config.yaml
norm_eps: 1e-06
rope_fraction: 0.5
tie_embeddings: true
parallel_block: false
Each number is 500 + 40 x the weight over its row's rms, rounded and kept within 0 to 999. Layers, rows and columns count from 0. Numbers have three digits each. The size before them is the row's rms in percent of the matrix's.

# up: layer 9 MLP up, 3072x768, rms 0.0176, rows 2372-2500, columns 192-239
# down: layer 9 MLP down (transposed), 3072x768, rms 0.00893, rows 2372-2499, columns 192-239
up2372 106:494492579481509520517557484508505467524547448475491475461475494503480389456500421500608536489492534506574516530524530521481552520527501488456464
down2372 093:519615477468525509473520512513450513436424517489494513589515490609430439503562534462511611526446471525597512488584494459503572548413441474524504
up2373 103:555521494542505535512440510433476511535478519460483431516531484463492528455495491503548540561531476499484485473509585503514538537511510483569456
down2373 103:473478418500505513477518477536577536475479541573533411505536452478548612579488535481504539458530507514522512541495417528521446414527515540465500
up2374 096:541495540547480356559478475477531482484478471517567512488543509536498505527464536573488471483468510567449540427456458489475482482523454556581482
down2374 080:510516538495517463527488466465488531455481524551493541491454566528501494527474515464551092521522517494433527487483451491448502511446462500470538
up2375 106:488482455459500440474467488520520467388536475516478489438493517442517477506495530486516528495598461469512452499484495499571435501513482494535436
down2375 109:475510555537506594510520495526471496484505558520487516466508446540468476527474524485513560549522453513531480495520523538519434563525473482435511
up2376 101:477510501444523469481458498515548472551544541440512569471464482551482490462541419523469546500440478458483497527547470516485577487576535536526491
down2376 103:472513478550500497556545518512424484426481528505437467460451583498592551483504569566493459534535499482453505516522542451539467522517473537494466
up2377 102:534553539522467512482574424501509565521571476441495553504511501495489473504589446519478533475548541521455469552468454519505535544470540542449533
down2377 104:466475521498449513482529574485524466488480506488537519488434488447495484459440525487519549566522452504491498507537526513522517554497551533553492
up2378 100:565445504518492583470508470468476512519508472471479526548524544398483516520468495564503544542542443509494612547507466541474475487467469513554496
down2378 099:484479448481569487507490573543488525517507485476490524452444476545441466454462486491506485551516519611549457501486523484438472448493480486464541
up2379 096:514484467458467426490538466490560528494482527545464572407458494472529487568439545521471531407533552503511432450481464536454512618518498466513565
down2379 096:422568529506485590495440448571469510470538463398515511500535527513503568496530449502495580453622513435467504504471487530533531467510552561430540
up2380 106:499525477536473431412402489473498530542470545521444475537501497510526408544474540516403519555515414587535508489482450563467539555505449537548462
down2380 108:500433363469462501487546469550532573456581550524447491443518496542532508500465530368538529627547496490498492491468446574485522525504486573511511
up2381 100:478497555538504439567509448405543463503472508424541514462542488499473521526427471442480543515527561484456491485532601413555486482500449522496472
down2381 104:534468499460405478565531552503498422530437539464546451516521496502449452513469604448500390465523504434520457549489528509569449442537462544473525
up2382 099:552512487478525491467503513472502481532429484495542479474503452507509494510444467514542477491537388505500496479481376465495450457452486524557503
down2382 117:521581483452418465508551584496439507463436438434490499465563482505484545474494522439491497522444439497571444536570461470500489489509502494528491
up2383 099:529551480481611498526514560473496407532451439515502551532525443516486517523425485453511472496517530522478532560474520496491485486604476503452512
down2383 096:431530429521564534535526473508541437496577482456512485468454466481485524459468488495476333484534556386464605482511483512500494500484509487478515
up2384 098:477508514492525557493521446408528486499494471464524547484500474498513519483543528474485493583538451549557482475479523513525503506470521462483480
down2384 096:461561508465557489608464497492555513495469538577451529538496468475547505522533532479514522482471503558494530560488563465558488514492515522515550
up2385 098:449461566545546537417529502541468477467495481517492506484459565500472589450445532468568506510594568524523480505450540543515498529505523452533457
down2385 098:572433547482573561516455456514492481511602446493519482546482497481439492504520423559463622501490472505406453479526498487484531469579539406452482
up2386 108:461488537518542455467430552474497448473432519522492507525490585540462482546536525474527532559552471407517509489483544541515480521495504504493523
down2386 105:516530480478480544472482500480514403509550498479581453417492462540429446467520503511599443496490514470499448562446487545474489480491578425555479
up2387 104:522523524430481499417526481487537430447502481465538499497531488551466417535506473465504516501566541415528471451500564511476541505501496517417453
down2387 103:495507536546455515497510521503476458486463518576438500420511518479550502497455577519599526456456555496485417547449604451501595469550503482468532
up2388 100:582454531613524500498598473521556531477522564503518561462456479529514552548450515542556547552469562447474537533476504503466556524583471517477504
down2388 093:465442534579476439473445516556512540565463478406520470466530503478519516443560445491477605434569488476509496475512472556541552496497539549523489
up2389 092:525470550579481481361494511422464528407432437456479541500488497509535449563539431458490465519524498479502531420480499491501511482520442533514525
down2389 093:456499548459510505547551496475499505487465487522444531513498535450496548438498497440464465568518539590477537501483497455474452452496520555459508
up2390 104:489463506504495498503422477480491516521556481473529571525540471491444529479539460510528569527498480425441480513514532534528457609486490520429501
down2390 103:448455508557519468416552470529402528431528440539569520514516496481521486578446510498540577438530496486486541472538527504441506425535512542524475
up2391 100:538521485499557572477596515472576498438515450417523509451463551464468552512459499472556534432534508519535529506530591375473528604461496412481532
down2391 095:463475551497451430532465515549473395499508541425537493549504521506521542518555501451486573489567554483456506556541436511528576551491489566471550
up2392 109:530526502503484463456555526516451537579582501438493537579557454521511495456568539502570555521444523479508547502469544502497477485470540449450502
down2392 108:524498524476530485538560464549512520466462580521480447534457449520516483470535496514426541411521495518435457495487477444458530487535493483487501
up2393 096:479489477570480468509520457520581428483461493505481529431521494525488511576503502484449504503545465458517427478470495450476433449454547475428533
down2393 098:520531477436503519530591421466440542546477428461506493500449481527480499526503496502542421508499566479534535465528539439471487539450445485507524
up2394 098:508457481466564430518511402513463535539428539529538570490505509530475482500524426459593550486562428451392477502449473527496474472545455549411475
down2394 108:491476455487452492545495449518546531511480553487490522512449484498455570482515510561515422423486479524569553499415516462476473484538458446486426
up2395 096:567506505644559509506593504450490452514513545471518549603538487511436453455498531411469466511472421557460506511460527542497458498539498521498496
down2395 090:496522493459510491456472448465478546448416453486571482500508520522470462493547523521506254456431524444408480573490451543552511486461496585486481
up2396 104:538591512453483476524496461428545589530550451476544437469515541492520572570504470572557484513430494515499502447523499505476455536484439507456510
down2396 101:556493454484564538532475560639493461476504493486504564474547470485497500522496553590503446493489497545491530525486455478574552522603532521472517
up2397 098:501465513458494473469483442519560475554499520432500555516565503511504462504519521492495482556532501519507514503516498488530490573514535442449543
down2397 096:485552507525512572508406557528474535525489484493447530486521504551407522452500510538502335452485509541493465517465535558535427499506514494490508
up2398 103:491547542468487520498390522496462482554499427454566512485445514546540566459467547523462567483508507502394565489525514478460455507507586498503454
down2398 101:487503524468521479515525533522491595509475529471518474536464493477535441487496498530446577433489469578541496485503554495529470423457463558498498
up2399 106:553566552505516540550553391438474486461471421441527485485487538534551455500541470465526527526529486465583596487488525478561476482514617458529431
down2399 099:535502495538467488542516515523462537414530456503549453526468510505466533535561498498562361513462552518547581566510503468494473459447560468528466
up2400 108:576521457507449530434382475401470468609447561472517446454478499489496440515503488523500543448526506499508518466510533589579532571496498522541533
down2400 103:535495448525554479527477541535420523486473530538446472500519523564476527526518479423507493527487490456500488529496538510557506545473483517516488
up2401 100:492505474542531554454483469507486471489444453427454492554611516514588553504495471580447527505527489449498490514452520431449568522608473438491559
down2401 099:535576473481563439480492617498467493491476518454543524518491533501522449484477420514553514577416447494487457521515571458512527540457549465510541
up2402 101:450520520473443448489450470465526520528458541511514536489544493514430556480489497429463506462500491460497537504510517483553470493483436446551598
down2402 103:511531523444502500515427503513605551489535513518507507527504589457558474506483523511555341549472556464550524507522556512465469488502497447431432
up2403 095:482463522446516500479469490441500577514422560468505445577536533459515480503516510525494521595507502539450460484479515495596500519495486528411553
down2403 095:454471528571547473525459500563509487495542517530452488481549540483553529447546516503484509472441535509402618415531530481483525435527493519501497
up2404 102:542513483559495481446425523488532538512403505467545580530504484495495448529527486508507553473504474473490483507428491542420479506484517534478539
down2404 097:507514411489497529488508563556461511596522501526447456534566499519521533498460477521509597551440515469371499584514500453512563505532439505498499
up2405 108:469520553493516558550422508549555431482524531512500365532482521494530404487504461486485556553534472507498496462496487522460506545516470505456545
down2405 103:565490460529469498574539533551477487616474472519486495498498470485479564522521537508463550540433468510525486568467534471514491501458483498527587
up2406 101:530467477533511499452512532495526465519470501531508532450413515481473426556526481447538489590464514530501500483486554493481545517566498494550491
down2406 097:520524499488460541472480516510435537532484491496545513566456512522477424502571481506484361496473466461462475501525501516573485576462467513573482
up2407 098:587482524461526505422525484530458506552516500495477551468500503475470473443479536476524531558421465460531519513494531468533463535556467470474515
down2407 103:508482509500519461496484499487586587474520577493413524463478566454530496556515495518545495461527459535556530523523525520431497483479528412507575
up2408 086:514471490499489404515449444534464455557533495541580506537517469480523486466574538494553468528525541532482540488477511526549569546535514519514507
down2408 088:499485561528470522490554503460492515522542505490491532466488488515474528519508584487493255594544555534569481507478478478498476490491470486494525
up2409 107:530465472566508536377411498499447508522540489535497550500499491450542497441517489443520533497564529537539482501379428519509452593468423484466506
down2409 107:536486417439436550437498471464462495504497414535509474476493480537463544541496461491553522532525451518446471513519509442544490525504521506573448
up2410 105:495479448497514481549496498433595513488512447461605412492575473501491468495601421558532528466528555509563496495524515493520462588472495447451536
down2410 106:485504444530436462479581532513483404527592509445441403512488510567479479506457522444499575477520476503475491513477524571460485464404447504523507
up2411 112:524489542508524468469551524515476420533501485524466461524454505514426491446428529560498557490564472479488602448479558491475561481548588441467503
down2411 111:429461542522560484524542541501485510520573457495505538505576495557457468464531479523494528528570442459419448491446497547450553448466502558497466
up2412 104:455540463541481505457431383520467481524561456565469494476500522428519497466536475522495502497527444456526477526477473485578504482503533541546468
down2412 104:499465493474548551570560584509473469507450513452504592534463529492477489596522475477545450478547577526554492488437518491453557514505487479455517
up2413 086:516382510492486493539492491554501484499572523533547525521524492482541448493557568470520469573536495531474551545524497470457572478473463495461483
down2413 087:549574507428509497430559496474505437491510473486529557539548537520469576535472509479450422558543564429556459480513529478510475531481483556493555
up2414 102:553580502475463498463481506548489452505468508416538500414503471532484494463556471436562535470490485557550455490537532451512516521598421524507444
down2414 102:528492441489479522535463475479432514481503466483442483536477518521530493514466539472492508541502571463495531472554495477540542501444502541541535
up2415 105:455435552490478521449488535498558492526488479462501483571525524555481490454489402525523601511482459528507508541520465517463515565468517468493540
down2415 107:556486472523493525534520447441533522507509519476512541506442519511549494554450501456460513507491577480416488418550507518538449487523532483447547
up2416 104:485560495477510455475472468531579466433486521468545551438424493527541462477444551539549512526507504527527523497478498564495524496488502470496460
down2416 095:512484518553553452501576493546572532544505456573489552560543524454507498519454482507498508488446479507501500432438533489513540505538484484574483
up2417 100:500522470524546467502522498533510466539530576485535578503504469502526515555512523434524531488481569570496501486480545461521529488516501470538482
down2417 103:457548539486434541540491544444527503457499503460554518518463580532466529506458509469491487480519507502560505480532505482515469476552497429515459
up2418 113:514536506517515528493489512508552539530515557357566462532492461523456573547514418480510517524503505486511507470479620442532489587557558509508489
down2418 110:573534530447490507536540428472485468483475499479535587501460478550504560551496473496518505410469529502479469517511459498554412506489464440543496
up2419 090:576535567559550452530509515485481465492512496493479566461513477508506553503447481538509477489571417508564520427534400500439381470517478449493548
down2419 088:515517540476547513477556532449489478531516506470461530541424501468576540445563499490510306510489449517545483506546500446567479529539519483432515
up2420 091:499540510478522444510545466449495517596542453393538570509534480499409474511412465537537473552556445488495531455431509497537579488519521456538422
down2420 095:468486563546508454473468520450488504428503566516494459474526513480514472421520562451520376495432437518483538473485487500457433546514464484503523
up2421 103:577518484493577557461505482543593502584497409541538513526456496523454485457534520496527498556561526514570462516444504482559519493582443511495465
down2421 100:451451538551423495677491536471484483492449517565470479514504504455530494497526505497461471492482543542481556454460490462482495528476521478436563
up2422 098:506470499566492540450528527504496483464483515473456574566503504516372547540452546395510515435453529472513466465505578537479525483532571520553525
down2422 095:477521471409513457601509431498500552445453503501539448452447504442518441510441435487441584524499479515525482492540473520545519460503458484516494
up2423 101:481443490526485516616425497447582535544485530480492505507458512486544474571500438553569532466496529558463511523479460498457510516508479470500481
down2423 105:459532541527460562483553498459503476452472424573506438472533489530529488561550510511521448528451495520518461540455535477507498460461513446515500
up2424 093:489515519539561543487537531518489492525449478498505509532490525500420534535514534474477541525474439511509485574570487439487495493579513549604469
down2424 090:509486494404498448535546407464604561517539500485559527500542551481471462522462548513572422404580528510521508555445578558483498498462465556530473
up2425 107:509559473492461482504567417532569468432518437474446470437519494517519499537483530534519500458547494481509498468512514473463541495495508542492487
down2425 106:526488475438570502539481473553496518570456541481485512429527493462520493520466581525511551471613461480496529450502503498489457510554488439518497
up2426 092:541492507491480475549518495446441542559446498490522491556471496523505480439445484511423546544469469530495496462469456543507462566504471443476433
down2426 097:477494502543549426570466498482480451564544560556530388483519439498514490464505453506485490436512432500520531416548449495549525544497506511547571
up2427 105:496511483491549506451474482524502476402506514426521443507531477513442521501535493549511500507492534483497473514526447474465542453546464512518560
down2427 099:451576534529477536583513507533623520476459512499477507450444547511513465446489567528562478459490476493536547359545516547516532477456453464470494
up2428 102:451543581443468520436484516501475478492443466468535500494561510474469483479470477516511516519541476495548529382532528492454499513526510463588523
down2428 101:459508445486471503536513492477518492506517519515473472558507409439513561458522496557481592420564507527562421462522548426457492493464498529538463
up2429 088:458517580451533483489524514440519559537516547493600516557464511483497467486561557434493495493496498530492483476497488520579525508517535437428472
down2429 094:568535556536546509428535540473513491439457470506486502465561448505572444530458485504522365514511464461527504478423548538541516513445521429430585
up2430 099:500417462475485520575490520505474466568510512504474420528483480428515471534491453465490531495510513487494577477523508496559459571486492507440518
down2430 104:469482464505501535527543537473564503513524493473541483480492548572506467485524547468484599478486439421544400545526595496527498542481480485494545
up2431 085:487515510530503470447494485577546502514515464527458487472414472464542486471520504550506461442483479517431504478535445474532449445580600413435476
down2431 092:475483497512557517505507464501555561520529454521518499484486423524483440468453574476506459538442474442561509498498486489544460551470526495439476
up2432 093:492454537535483443539447493485489485486505521570569546520478556443487438551471526528563517557478457542408480523451529459501513470563474461495424
down2432 102:457546500488476529477523445522462549543508469448543481471509454491476503437491431488413581443582527543562493484488515556484410523528568503437509
up2433 107:525531497419485447601460503505441547524530497468511529559542503392436506507502471450559489470539509490536473483482444540486455529491544517483540
down2433 109:476479454483483490533512471609550527469541504495438481482525472482518587522501524467494481478509464443541452545447518485519537496405515487454454
up2434 101:486483498565498557488455476501472514492412486561558478525429468500539484430457555494512521525454472531489455444508461464526446487525514478533461
down2434 104:493433478527490481443507411558426530510579489502493465510518515509474432489494585522518516441508496508501527525474526551469540529479502429397491
up2435 109:509487471537465432521481552489449466528521472490435558475554496403463519496487524555515489494493515541476489520573444500470496470531566505482490
down2435 102:450510497501465517517475530498530509510514501502455452517506513429520500370523482565461500501468507504515490523514499520421574552429504542474452
up2436 085:541519440511467444485569493576484510475493427467530439448501507545476491457366495526485512512561502525494480463482596544495476587518419532474515
down2436 089:531442497486505496431443486515486476512492568487475501575583499447528527545539496521501446531543522554510484453494513485547493459488480521512466
up2437 091:521454493473452532558566540474539441402511505458574488490497538556473530474484544512484459477500499524500476481510485557481503453560488529605506
down2437 082:493453525503525523472479564502469620523485463494470454564523441482531539513511463486522546506544472500476498532549469584530593478437494583605450
up2438 101:540464480506499516524514473504575502544483545435552551545454503476528473483521456574516532466528479474489535437525479498524499610500554456428501
down2438 100:540462533557513484540518477508447468542479536597420508515484461431516498548436515459510443515416524490552485487526509512550494534512419464554491
up2439 101:479479532513496484496524564510523505482465571530485496481485505535511536525510497445477515476513483510484497503471460538513410485491549501550489
down2439 102:479526494519495510489505451507524498496503452507528606512433478508493533512580512590484493514503529513471465517524570473466516524572504503565526
up2440 101:444447522485547527512535528480517511452439571496469509442519477472459428533485514491480491505525460539506513517387407479479488476494574432562460
down2440 105:437456602521544578542546527437415459511534506484578507463481518415518481435516498517516566509572518478592492476483546485498459535518568507547497
up2441 107:464520525497534503492503458537508457477512486494435487466534510535492551551526461543528507485459520478534530434518486551477571477511498520509481
down2441 110:476540525544529484510546482521529497491480518491467495512535510482575480459486486553508515466428503503486519543530550487513478520472444518459490
up2442 093:514487516539515451464480504539517472488454497502508556487550518535525550495589419443463459503513541535488543534455516449473556495520481528498510
down2442 099:490482477474513491462437413504596481570488510547507543532530471549560511456536539447526397388553488481454489506478569506506466528495539477436508
up2443 090:506401439511476467486524430461512497516504464494509538534509506487469538473508499472496463504524547492524566488501495466435443509502538414487449
down2443 096:541449474491449512509434502502495463484545488536418480514471426537493554498415528497541267472476495507430463488475507521489492507511405505474518
up2444 100:548521460456504495430498466517539493568508447521463520493544589534495525495501574497523517579526556459549497477426517470503515498493523497513540
down2444 103:487543481507468476550494541481539461422502503494406456448447500427502483456470515501534385473485439494524467533468411450488462539533426473515481
up2445 096:534488495528406496489520441455494458545466547514483542535505517489492446504525461524504483525594560463534511446463524516405510479573483561499452
down2445 101:526518474511550473528427530513503507548515531457500514457515508450481451546460516520524506591431450481532491532434559499474455492521507444559451
up2446 099:410552531495495477476566531503491494476522528565516467446503572487525551498509504470442536588556514457575474525527520487542464480553495504508501
down2446 096:502452537547461557548531519549409435545486470463482614550510520471525452459548492569500419505560482463518544517516506421484593533565455481504475
up2447 093:443433479425524434531525545531538553548506523488517565560492507467471403522482439522468475505563488585444493489505518438478549497462511457425554
down2447 093:434501433516445522503498463486505472546458473476539533494510462561456473539522485516524498549487506506580547525494543521530490584498509469527487
up2448 105:514569547478536466516523542484536493455537517474467489442596463539525509506540328503512496467473465461530560463529512492515542509470471522465488
down2448 105:487550488512568499532515540485522521511508488470497554507478475547565500491503532489495479478452510531528506505483409533493526534451462498601601
up2449 098:440498511589470479517514486481478535475437520510521492448579467538435524601533420528447545462582474529509484445540544528499520524480455483510514
down2449 095:449464514522523503516458432552547502458503519491551478558505455497514503456549440463414500439515511545461511507510452479544491470511476494465517
up2450 096:515574526544597520526560506426458462461477487489509516431458505547467506535477477513517500497532432490505487382486452457491432490502494459472523
down2450 090:541461482490549467415566557588534475509473506536485522528475501460469523469414511488523288522454548510580533521444535518480508485559418514479516
up2451 098:501505483451472509470472463560538457504434434519474495534520550480539485490462538434561501537490516503499509452540575455459573517483574504435465
down2451 099:506543540470496574505488455448525460464468501475445481524476547503556501514506426560488506428506503440424488505452533492471545527572447554565509
up2452 103:499505536585563481498498477489516491479432505436455508464500583366512468609436497508532548506502503460434525525463538555544524496570508515507494
down2452 106:536575421540574406467513493483514507444466501437470492493515488456519519525502512513497529505453510496494523477586531479500509432510489495570484
up2453 097:525518595491484482520532470497538466537441515550530558552502539504482512459462397538533516482504460469434571430491560499541495466562549526476454
down2453 100:528498456520486466476499418450556452518497517464554544493524527440493481541505529597514498505518519506504501554471500493470477547426402524495509
up2454 099:446592506506516448537542476505424497456491491457523489494559504524505509482474523457468473519519511515513509368515466537558471508468483535474494
down2454 097:482475485566583535469525538521447493472494516566557423495548518463529499502499522480429345526453493547507495534472518440466547460533506517491526
up2455 101:592470478504481507528496445470444455595440480452546524473507511494524463544495526459555544558484531512564482446527529513489462479486541439485540
down2455 104:615480517516548527442470492498531531489557500459557527521462547531585506444473543469550436504459536466559443486496519529509478467499506529518460
up2456 093:489479443534531552514504483506519508549467462546506531516470496509467465530536463496567455458479451525507534516442474534544455553547459578490546
down2456 095:467524496565518499459573527454414484452510536524484514591536496574493505563561465483517352543511522530537476515574521545460516557513556508461539
up2457 096:444610437501595512512433504446479484482595506418551491550597544572499475508544503519544529468585461526523478469403471425485499468452496477474473
down2457 105:473477467489446420571511547514442568595466495476465462497432507490484467459506500573458485520417503515523544466454439398437485495527518430412524
up2458 091:590409461475489522541471492512541530528495442470498436467498464460505460506550451543483478460560451468485495496487522516432486506530504462432515
down2458 098:473460538498487530598499532474502496448489524475530497542516486506485452508485537424563457535408493535509462491491517477457470464523462547517544
up2459 096:443492506433507436514511459526439526451547520449536444550476432569537492497462498452474471493506508500431527482499529441532568542488601442504558
down2459 097:471510501489505571485416572514514493474511470521449543511563532451466474521491503518463412469564538482519483502522464412481408464591496531523509
up2460 109:529586491525505490501491485466562530523449461448604539559527534548475502522481483649464534499537505469570483397523493499505468483556400526525526
down2460 107:533445498549463475508457441459466526527449563453394478512438537469529448518521410470453518481451528417461461476460549522525460442488516468547490
up2461 102:524490473518499485521520461480486494451518520461559462511454540539494448487526533414512492508575479490540496481422510545527479443530468489417484
down2461 098:492509401440497539529492483568469569515511462507487479508453495427569513478494499478549363525490470576540503524501454552529485496508554479482458
up2462 095:577479488561479533508550485505460513490476541472525507518516544545511523477459506532476496507509557451447491502483455524447445477585515559541423
down2462 100:506622505546496517579498536513511458493472520461546471440497464502462491490500516455615320426488527492487485567494569519485436490496513541484503
up2463 097:513455484446511406526461457554535430569494539537488556456499554462463516461444549496493489521501549513518518554525592469429539467525533478459454
down2463 098:540567527506509510528517504490483489496547484535589464596480452536491479528563421542564322511474498512561524571594468519457515582469516496520443
up2464 085:571511503570490451504489466463480548461459588510499556429526461421487591525523568483511433512477507521430556450532451469525544548486490429426531
down2464 079:495511488466515499496542491506511494516496550533454487529485524534545565544514509516526000526545516483524503526518516488492475517492490544479502
up2465 101:472494442511506487500532392459511442460514450517496462488542556475436540544477520485493543517505512497522591491520496544514503481502553479500491
down2465 101:506590458526464442470526591566522488522488494498563450458487454506487493540509486540519509516553505454523571524447469559537414553488488526501555
up2466 106:494484488419504507480463458485564496416469497482547505500445535328462496527536499510507507468558517490519551531505508458525449521428548496480431
down2466 107:457492514485560472570416570559526536464510518554447481495534484470534561515488484537528454474464559417498511580512513488461474436496509518485432
up2467 101:541526521457529480499569426546495494480468502474447524428497501465443545469522598532510475536570577515526562522519503489463480460505508499496487
down2467 102:586484479457509517509385519434599504513505572474487482512470528535469502501492444512518492484534517536514493480461457560510466475505496440490536
up2468 100:410488521456516485471440551483473532531512519523519500456488495532509483540513549526618566481525477493454480465457473480504485530485394430472494
down2468 097:499489570528463457406506486499442438466378472526475493538524471494550460518562451509447567459562507507471507411457471486593449561577466472545519
up2469 101:552494495466534429501476484468578471457484482493580486427484497497522497463533439525473493529483488507544519497540597615563476450441579537539513
down2469 109:502477502538486551490549544545547529502512588452561472476462495527570555485516508515456493452458527476511511495546537471469496462498465520551474
up2470 093:456498481598491431463517535468475476517482501517410525487509572538548498502472441532491518530467544511464486554541463478489481470550525468525544
down2470 096:519457438433485450506519489513561495531462470521498596451542515467442541517558479485448378434508524490448585459511536445448516505471500434543497
up2471 091:467464457517479393526498515513497527479482488488500536448563482410445477468529463500558471476535553530489457475489518466581456415481463472465521
down2471 089:484480533443497593518501471461533467504428510481449515467512504494551533515460519493451240560553430454494568525500557501472457476515554530516459
up2472 103:470518504434519501424558440489552470500565474499482561627449543437504445538533490567498576494448453464478545462494413460532507515581517511531540
down2472 107:633502454433496490421452552542472479588575390454513530494604437518503485568490552491460504527557490417513484501566463552416529520525495504514464
up2473 107:488464551545483540497486414501468567495524468465506465538482462450463521565535500451458561474540430462422547503531500554510463534502508509511513
down2473 100:525524550510555459526455498516519517491409550566494524488499506462471455461528520509466513503543487564534437538486517505526496532466387544430459
up2474 110:528536513554478544570497511451501535533513458466518459462481497502498439561532396442487486531458520542542517501516456485507460545527501507488559
down2474 101:449467509514511535442500426496449517503476497498501532489506548495500527434457530481563599488474585494489481535468494502520513488502415552466482
up2475 093:468542539557499534535522502556484443553481487487526490505562489509473527515519514467540497497554539483531490516506536514536488502522504444449490
down2475 080:480544488468456449467459486460445544538465478493473554501483502503453546544456523485501314481505563490495480482509480436503499500461498486525566
up2476 105:573504472478514500542531464481509494550523408530493477551524480565505527550456449511481488531468504466563533524496517535475495542499466518522460
down2476 107:577460487506479534503587452546503518440516458508448356513497504526572539556503521508466384501417457559526415482477518476484513509581525440593531
up2477 086:479548485443443516524528436479493431538421479484496466487520506460530593473491466521578487455572462524569512507522508418549492528452567582423492
down2477 091:530494444582521445548546443477525485548531498468519508502456475472474534486475504478435347535540401527539510491510487461463450463511561499521455
up2478 105:479495429456488386540575506456507468566559512484510452441428491503526475472509449436467528467495538513590562485514492533510460458481487495583523
down2478 104:508505507415447486485526509485433479470502536522504495497421515489519487502511559508543409461501551532530540541538457429507450497512473480507506
up2479 098:538528501452463477576473545485563534568537504496564520439506570445460466440530499540536492495558496501535467439554494512499508494517516518466513
down2479 098:481541537613443479510436575531532455510548508576468482538565561529607563518535490543518376512486434489500490521503491536494462505468465501483482
up2480 101:567481491518542523535513460523498508493495479530436425551551494464475509560548507516568517488496407515498475479489474587507464568534476451552517
down2480 102:459523461471482456511543420487470447407505621465463484496525460537531527467492499467540458500502521503447540518550467480529483483511482517543537
up2481 099:514524546462506462497545489462472513505552515605509471520594539511465496522486446504444482480525537533501534490512484544504507468513492511474472
down2481 100:509468518478489515504492493489533448543509437454503564503531495539493484515529534567487475472499519457478514448433495505549467471472502513513464
up2482 098:523483529457456472524515470532478496545533475520564467517458538448510487483525498529457513563509452534547591473505584520468541486508454522426484
down2482 096:514471590555461521399484597564455504517530464546495496543526477514496454488484486477506541482503516424551469480613528447531474522469506477497460
up2483 102:526510532540523497503436583476462540463526449546498476536512494552493493485496472466533543428504525424502452541439594506532475468501527531453461
down2483 098:487572515529500468522542511490478546539547531406575486447476500422494461563562574451488521511500509546537556420495400447578514487467471407547553
up2484 086:428523446543549495560481470483476464489529472447509516535528504498490496513504468515526491484513441546533456416461500526506475559506446477423559
down2484 081:472497485493546523461490478512522498572520537545495539467473509508481476553488536447495042468466515432488513438550510529494485501479488483495517
up2485 094:507499527531551502496612513456483510473482506598399463527532469588471563503456465516514490509450538426557531538428471520473422464515499434482493
down2485 096:506439594557469467491445550456478442527389518451452509551486451501500500415583509485465381506398519476512494552445509519455506544453501544513491
up2486 092:503539473508475462524511478499490536482510556507529564505542489445549546513517487542505579487524574591531443491509497498523498469487471483547504
down2486 095:525519499496518512499519492461550471504463445542440474558467558499421476490519548465459429492541525523479537503495469478483522497559474498494529
up2487 104:569580562539500507482520475465497510506512449426526557436530536487419497494491582479466538527455560475442568554624496530514578553491501487503526
down2487 101:542438534549484573534483492503515513468535527567507486532466509469539487495494494479396483415539476479520502529514553483440578476456564500496488
up2488 099:476500466509527513519492471565583440475537492576503492508518457502491510507529537557477504474487545538483504529489488569524428458447541515523517
down2488 098:541443558469483556570523490518461417475491431486540570557524494485497484534519476526488541439566478483541522461546532496500539476551503600511490
up2489 086:475519405527505404531437531472465457539527446498516488463424542504513493502513477471527495539544488502516541549475485486448504496494516498452480
down2489 080:498468489485467512438545511461538473499445578514526492511498480471529493491485510487514084496527491439449452522513496481493498535471476485477514
up2490 103:521478480423526433462436499530457474488543432417478493480550598472425531485530479534505461494495499485504548476538563505458513482462537509490534
down2490 105:481533519489524528489492438481521525486560489490511461604466486499514475445452508483486484458471543442456470547522535552545491512450479517459550
up2491 095:455539506463505430484500461490417527450504430469532544472496536534476521511497572537516470509484468464500462482476575432464428482517543544495511
down2491 090:479470548485527465505520508558425552491486571597467468463465477479488481468550500492485307431530566528457454529533485465457553474494459553412563
up2492 099:471470570486490504563485448408515500503420438552534440492441475507490464505528437476477483469480510528493543421484535593478480466447411489520482
down2492 090:494496471426530435614457439479483439461503488499480536506497537486452514477479544543474385500460515487521504541577511426476481480503600505491575
up2493 105:450504537505510593497449497538554478533524457548499470630452576474446502459396488533530533467483473521407478546518486458475452515516532491429483
down2493 103:538445547455456471512488498497531515549488520520481492502575515535466499532576468532509515517541514523540522547490532526492525395466501572472551
up2494 109:578568525483522484490490538545529574547529584452483485462558457525481501500514483487546489574469524462589520578471552472446523480510469506521514
down2494 107:459499496489481467457480465435505459472497521531526524386558502499495521526529550466445552486538522574472508453493468515485471485569484505540518
up2495 090:530463475407575481471457408502542471459397607549448486468475488414505618534445512458437457531485534466470572453451426503453490561480496430517493
down2495 093:517536443493603479514515512539499476506583458459594533451462450504484545511521460439485170404545486478474539479503513466473515482537572513456543
up2496 097:520501523500527451615490482518454431520491475446566474527501446451461501535580512517451459507486507523409486464542449470542491526506483490442518
down2496 099:537498508447462525568559496522490480522557565536516536520462565516430500527527500441504399486442521471476465433506433506506492474502549507479536
up2497 102:496495483432518488462559425526517524541508553539575529573465518513560599527498510485572508524450515560526537495498429522557606544484488507503490
down2497 104:450520445445495521520502485504539496522502472470455503418521540539501482551459489493487531516546473504521436501539509584551430520512493432458508
up2498 096:493506497540575493506469510408521488534444431474468516483443481532464519457529534415505470446481527486461523515518492504442474499513490536433489
down2498 094:497515521522521485526575448431486460464443512496523453499513539522495438503512545520515284471492472436443481494511539553523483534491454520495484
up2499 112:510506543433526536539468541450478547494485418494530440465488519463459536513473523422528639575458458551417462496426484498490504598489516508451494
down2499 109:516413500452580530536526472424483515554441482438585456442514551542444454509500545486548565476501497466438553521487494432536438513577531482417496
up2500 099:576506535516525510505503514549518503498484467494453504449502517543506525516453512564490533561488449465427508535479545552515600494537469489514490